Part of a small language model's weights.
Size: width 192, 6 heads of 32, 7.48M parameters.
Training: a variant of SOAP for these matrices, 140M tokens, 5910 steps.
Each number is 500 + 25 x the weight over the matrix's rms, rounded and kept within 0 to 999. Layers, rows and columns count from 0. Numbers have three digits each.

# layer 4 attention output (transposed), 192x192, rms 0.252, rows 20-37, columns 128-191
534468512512485487498503487502549528469481475495537498546522502455520488480505494539514474504504528506506537508509501458476508462536519497503497486520483463483460498478522489501511447494496494
486536513493525478492498515466497493524518542487496500545484516503522535440503487495500465522558485566525517498517505521450466481487522568468501486508487508516494488504511503537562504521578463
500484499515468501524498514506486546504462550518469485493515477538514490539533475538516508538526538509521503561472507514475510482463506508500533506544519530510488485471442472482477501448483518
511515443527513546462511479499491503519509498556493468512478506479515506440492472490451509511527453460517497506452492463492486515500508512506506500451508479516515543521547532558487484494525493
455481515500483450522493497526506508501524448531496551535513505504505484498500518511510494468510520509481485509485456500513492481470551492502498498489520504521507470464494496508519496509474497
555516508473511480512499545542466518552511535493452496496475504488507498531487515468538459499505417479487488489504495542509531464498469509511484531479493492494528530529492484532495507498484493
538523495487466481507511522499450446503547465501517457532496487508501504503506559498487477474516526498497509477428494459514527494514471521496501539508490501513459508483498462430506500500468497
490488496520509517491512503531488455477562484461548484508498514497460495480491478466506455522490435508477483512469484543520463499521523452541529498465501529474529519483499484493493486544523511
505503487507472515519494496501537493480481519530502544501506518499534498487481510491497487494500508483454520518511465490522499514495516487458504494492484473536500491525531481480485472489488448
465484545517516466492474519476520472496454456455502494472547502494490505445527497499550467516492481485479528478473489514470496505491530512507503495450525503500558453544504495535502551497492500
494472478488483489473477516518550520535518470481484497535518497478507534461493511512517496511516511487527465540483501470431492468456487517485526457518461516468518498511498484532486503492465485
527487523538436508489491524469542487527482478504514503495475493495549503495488508506544465480524505519514538505495437505546504464478544509478450533470514524502510462527476501527522498444524571
496514489496506465486506489481508490528463464469521537521511474500490475509525507502487547489488486504520511494481498520505480516504496512538533457499497511501485513519481461496527493476503508
530503496480481472495521514478499494503518446519486526474521474522474509518514507507493521484496497516491542516499498496509497471518467507521506488473510511495501493503501491494499517505505513
521511503460522528492510526536464501529505503506533503501495507511512510532504489491514521501509502514497513492514495482507470511506536506515476507489509496472540502493475468507522507472521494
523494483513490479515499506496499496529484487504458541506516481476505542497513481506515528498505504493478524525515490497506510489511477522485500524491478491491490499493517505513522506481500532
525482468464435497520511503520497489497530519492496494489504461527509514518511503507549499485466524497461489466504507515497489505470497498491516508518436513511507442512521515482516533476489469
535504531519519480495526525526472503503496495537518514538494499467473519476508517492494499508503514458496544506501503491472524482482474508483488481495482460486493510528519474483479502517498508
# layer 4 attention value, 192x192, rms 0.262, rows 21-38, columns 128-191
565490506539500507550523475506533499545487519505469502551481455511447476483530474535501502482497550490484525463488494530469504483473500456472496462471441460513506505467487528561477472487480527
512510486485555523465513519510495476537467446492528478422500498543493515515499491457507504488524501525496533472475520523543478467514513530475523525526507528487536522519508528488522538541471472
501452522518464471511495491460523515508490489479483507512528534489497533561466527441510523509484487515509481529505491499456500483529504489479491481511439509527487503481481497515525513482499506
475472466497495526494506476522494495470506506469477466476532513501505536514464506479478481469543514488462465480510471507489501468513524482478481497506482487518464466471448495492499477500474499
500492514504512507481434494507479438532471514460482494497498530520484524489524492518505485498488473483494497546506521483474502475493499534529473480477491484492500464505512499475481516480481513
484498501495496513485484546483515546463504486495522459473525493462538532514487513510562487495516515470472509541546531469527474495524494490513513481509533493456534505493502488477453509495501524
498486502523509478530515486486490483511499531505531506532523493460473515507509494533481519460534494490498498480485477526469510495492484500510464499497457486514510483510535500524509512439549471
497493508500461481495525505498507528468494527478472484549502494492521532506465493484506494512510488519518502519482525520525468519476509487507475501494506494496488531510468493477523517532513552
476518494510484448540479489518527489568499509522489510514461491498494466517502497521457523484524533513586447507530489493466510468540420501478503513497482513488452472475492464500503429505526502
476510479486518484539458468502534513514451510477517551508512526498472485485516467493509527505470526492462505537525488469466479466497495475541532506525485501543503487475499471485539506506517508
479485474487428513535457505518485499487491528500513572472466539498467517512530481507491459511504513493500514506522535495482498510471561518480494476518439491501502525477483525501472521490516520
499479532489459498513523488513528472492470528496506498474480509503477501477479524431483529510510474497493494533543465461494486489488512483470493482450491493482513550496470506481469497462502521
512494538503501536536471473509479487506519521476502492505511509473525509482490518481513510484505487519486483474491467501504488497459517499485512492484513494482484527488480496502531489482517499
469476509520509526544518504483497488523489492502479542546494490489509502465489504500503513501512534484495483493516466508484492513502459506509510480514482509518502497472518519506502466530465522
515487506491516509496527497510536498500525517487543480520498494519477471514479510513517498493484469464514483491483497505509523505535503497496484495513525501516500505504494512491491490485491488
488553531543500465512513486488493491482483492503489499506514516512496496499494538501466506518531469487522504503513465502481492497496501503511498477484489507515503520521447500522498499507509512
500478507515490516512526476514530473496526508488492481481489480523544498495499508524499495524498530535494530503480476533484492501508493483503513501493528529502498508492522484491506497514502489
505502516500525536458512505506480470477475497515498513504505475491522521534481488513497480507484519485517504527502467522497490469476503523501482510504490504483503503555495513481498493481513474
# layer 4 attention query, 192x192, rms 0.297, rows 32-63, columns 128-191
518503539487460503499478487539507528501499505504463462518505476487516498519458501530564566497503566550528414470512522482518485488515494498482495549497540536474469530490487501474554513525546548
507469477476503504487476543524474500498491507511472495487512472501538503542476531469492512502505512481540490489480463470467452526535509538522494508496521526502492486518465517499488523487511457
448440512508497507495485453491499519513518523479501511522503471520453475471504500492465505518515527450456469489499499458506502481476510531495500533504488500517497521512500487489524528458510493
502499492536530456487520498491504524529490483492482506523461510501502544516496484470533504469524533545506464464514515473441495502486482528477501474470492484501464521521500482506453458490442549
512503535516510459470474495518469491520481538504521512488490470463505568488496493495521532472489482497497482512503452471511490515510521517482497501538488478460477498478503484477501490522456489
494501463494485534520482460528486504472497540523508527483503512516503465512523489504518504469533517500529505450505481517558531512463488511483491501521471517517513479515514533541478510501501521
487545526502492513483487499483509500486522505491530466522508512469535519515514480512507478469494491528500496489499497499486489497510508492497490477501509489484485489512508500511452498497511505
452470504528510426478494471509512518514470495532511487526517515523488489486509495511479498528488537531505524491487499472504489503550508480503477502465518470509529516474555473469506500500525481
516452497503493473478474491481517494515503486505459537513473519520474461471472527517465532492521489476488525504553502523528503484488485505511487474520498490517541490487485485532505511503512518
506495514466543421487465460493554462509481435542509508500515494525494512480523506541522515489527514468495512470558475453486480537498478496531497501521447504474517496510472439521514473547510506
495517472467504521490501480513487475498530486512525505504491504518520511543495488543500508480500515480538526497488478494453493479527451489463528501499436534479537488464481508518470506534465509
536527538529495487470471528451538479516531471483529503504500521524527480463531506536528491507471489465510506500508550511502456484446509481495503483508549544482487488516533523513534439520425506
541507476544503626480534522510456518449488525482483482497521488452532505536517505467525528459474487454489460517528518479409496497491469526502484526472494526478536472470518522516453460483528496
516458491506470515477466508497491448450489508499522503551474489465529478502517499551499456497473479538501463505504506478477511465477524515474512521538520566520545505507501469516506520517510543
516524493498505558500502527495495467528509528463489494464491505519465480500537477541477487500470529439502545503492509494448485463432495477505465453530528494504545503499462526526498516454488464
448501515504492469521512499514503520563518565455510557498515498535470465482505546525506474480510525522490541501539502518481531461478506501521526476491506477497504492488477441482487523408518510
528528542503485496499509511478519525508531492484523483506514484479497480519485555515537496485458478508489425520499493569540506523512469511540496498457504488498499494473520471491514506510489494
518500490506494452513489507504520518515479468508496514509496515509524538530504533506532500484485512489467493497536473455472515483516507527514483501469459502492491486523497501502529496531506493
513473456498542455475486497434486543484482478497434509475495493504502496502496545502481524528523495519510469512530525479498516510479498514502477505492465507541549514512495523490532536485537543
491504500518486557532487528476533549467492470528494541504472514490492481541505483497540537524506508477511457432500493476493510514485477511462494513497512528510494497524540503519508479475486506
503548465484479486475488487555485536521466507466503510515462463488512501514480520524531531481544548514484476486556506503506480466485542492496491485445513489528482488500494531503561534506473570
543493480503546438528491521499524527515525470552511506485514480464524481499463469501494530512478515498514491505518511535516487512486493501480464477500494463478470509490493525514495536522480547
536555482495494523544505524521516515514508488493514506505532482545510515474494475533484461495468475456503548489497528484497516500499522493492496538506533456506477526526519500469498512476478518
516512492487493489513520472514527500482467499481509462499500487517492542527555506475498509479539483532477513476499467477495475540451523496444490527495466498493523461495490543498532468507478459
496474519461507463497516502544504486517478520503525453500513469501525498514476480492517481509463530513501521531498500515488494562556548446483498520494483512504494455485493492488513504469507472
475488476500490517461567501459495474487538516509502471518503524522498463474518532517556467548479516511513557503484499493505490518514504465489469525540480500503517478522473532503528482469498497
502491509498495512489490484504518519483445447524549497493476512484534522524516507458470526488505486486550462461467491502487509510518434514500478484522469506502483496524511512483448494531477480
490482536465521521551534560445569491507505485476493489558536542476470563491497496514493483517584482516515522504492522499481502491477475504514500475536498534501514509574538489464504464474518522
471530504509522463499543484474487494489527483511464476499514494495477475499495455513473516541471486546525523496487447524487493490512503519471479488472524467502485508480507535536501525471492523
487516488457481466455481495504507512492503470507519505521489490479514471483526473465474501474494511504459489482462486514446468542504491473454517501521501520520457470502505480502510512464469500
485490484465464530559475477510511549520530520484503451455498459510534513492504512476505480490520513521480546518546507460480467492459515498526495486554439488514501528451532551495564501455562480
505520523513540477485470499495502477537557508505474515524501502468512502465479480495482535540484546521515489543506473510504506457471441525526450500494504481483434460487484506509559512533523518
# layer 4 attention key, 192x192, rms 0.288, rows 32-63, columns 128-191
491485468465494506529504511483492456524472540505502496481499504461495476488489523508478539507459516555479557520524485453519521484514474459477464488523526511461494514506509518514519535501498489
487505483530519487499502486516477462493461508535518542493469543535500451514548477527493500528495458470524523497530489484513488457515513479471493478517529475486533484524522507490509520535536459
505526521501487504497494483522485488482476508506529529528528523510509431537498520537507523541524505478516487468496495523540506527510497487476508524460528510483491504477507463492515494525509499
531525499498556484516474515541485436434487503495499467530519527508515472485517506512466476510495450492499507510524512511526490476519481546496508512508507495498488505446509473440496502535542542
471469462486504548484483503444540459489485480502515522450533561474511490485489488487482478512506514474531537530476482522533498498512511488506527566513489552541514509515523549553482505491464501
488525501523478501455498512494495515518497513428517490527502501490500513478492485520492540484478498472514494466542507498484498501485482522547472509471501508483476511558521471539556516529495508
492502502454485557491497495524508488474527500479515514522519525504517500545525508486517452524532535539511514493512505495518494500512503488524504480486518517522506503467488500504493505507558420
506486509510482467525482506443507459500519527509474508477478486464512527530516504467512467489509491510491463479528513517486493498471499506497494498463478523487522503489465468536483486486497449
482489532478507454515538537493517474471515489461516471519472451516463485477465517490461498500487530497530519494492503483519496508502457487521512501510477516535463493510494512535493494542473467
512502503519480485497507471518509512536483503483535521512472512490518532512481474537470485445527510491498480511480510460502504486528515548500501509518460497501488482502489485487527459488497458
499486469434541554512508482527519478516456498509532495488525507496453493510496561506461486462503474494518541491504485514490503523529460474511504552498461505481544498499488525495492506503460516
464486500496472486508497508521448502485522460540519493502524506510527524525506527508475505503464454480534545505493510487496490515488488496520474506517496472510499458489525494500496508497517493
527518474494512495498465524481465499515501530503520532497476462494535535484444470482466468465474501468491468503508524470523510451524488561533532493493467467484484466480511490466516482457481506
489490497483447491468486522509493487477544481483523486503462511523534517511503461497548500487537475500485538475500505483534507461481496514485494508508489484499512546509514541496493501480546459
498508483489556496520466491446461461511438486519524520512501516494492535516514493530451476496479505472571492491470512537464504507536464521534462513498482474531492497502513496586507528501498473
478535523480514500522512504489489471498478499502511538477502490523488472504516502560515487472526497447489494504559499515503496509477493499469508533534479513518487472488510476492508502483495510
489520518499488509514494496499530500484476489481469547453499511518492519473525504502498494521523502521498464516472472483493489482498497502474508518497491501501503497505496481497492492508493507
499495479496506517507504472514532503504500529490545530501487465475487483509489534474535501555481481508484486509508471506498485475469480494492535505492513530486516510479501494512516488504486497
512516502473462489554540483511470520514491547489531487476477499510462492507503489498532526523513463496486503507461490444487518532489473476527506501509533501457490527484470521524462533494489510
487503491494477510510513467503460506503486513495492543506505522516525499507518526481509470464527498496485502538499489474494509501485486489514481533517486536488551461484475521483493472520504497
503531540462524491494491487505507490497486501487491546520508499487491507489489514498554535513479533521501476518538505501474502539492506485492476483519522508474508490487486495496523486488516504
489473522526480507464508547482479488510448535472480490520523511535525492499482522517484479510498501497537528485475490513516503511495490521506484500483499493540485482504471508510514453513510486
476512556531506447494492491502522529478510460515512490485491466518497496500463498509544494490499459472474499474499531554508492505485492516496501495496511491500488501514514524493512516508516496
504497488474507515509515579513461510483511498449507502536483496469435487530489496533510499499533540513554472539507525523511493511547511503506479518517486498492500473541525492514491470490511542
524508430506503526520529470483498492515499493508513541532492496460511530509490470509499446515523525520508471524506499473497498524530515490488520527527503518510524517478513491475500473520525527
472481458504504505484498502522546503520487435497477474516482511465519510497498488494560575476484499465498516493497500488504472493542512522504493525503504483494482509558514480508507557526494512
499467488455467489482511518504518575524484502459514481473531556516495445507511488511512531523488529497510500498483533478507487510457450487524457514478486536505505447498464558523477487488475504
498452496518496483535523499453519495542521502537491517501542493502528500462544491515436492484474530501532542494486483490475535500494483480454501501481490501491481506524490490512491477478470551
495481474483504494506527491513547489450472513523469504522501468490467474503498483481445523507488512553511512468474458521473501485514502481498450515496490487496526553536495530525538489504540502
496514502479500500533460526533529558545472483539498557511532512496485476495516491514523562540509488505527541509471488517518498513460500475513524475505520477526475444493507448514500475528510535
477435519527469497527465481476505478524513509530481475474488513499479516510509520530498505492476457520494515553508490464487501487495518482499494493517491515481464511462561546529558517476448494
529486499483467485513577467512554449468482490493468503507538524444503490507555525468494529463480493501489488513515464532488468494495491507530487558521517514515514471537471505494500514544500507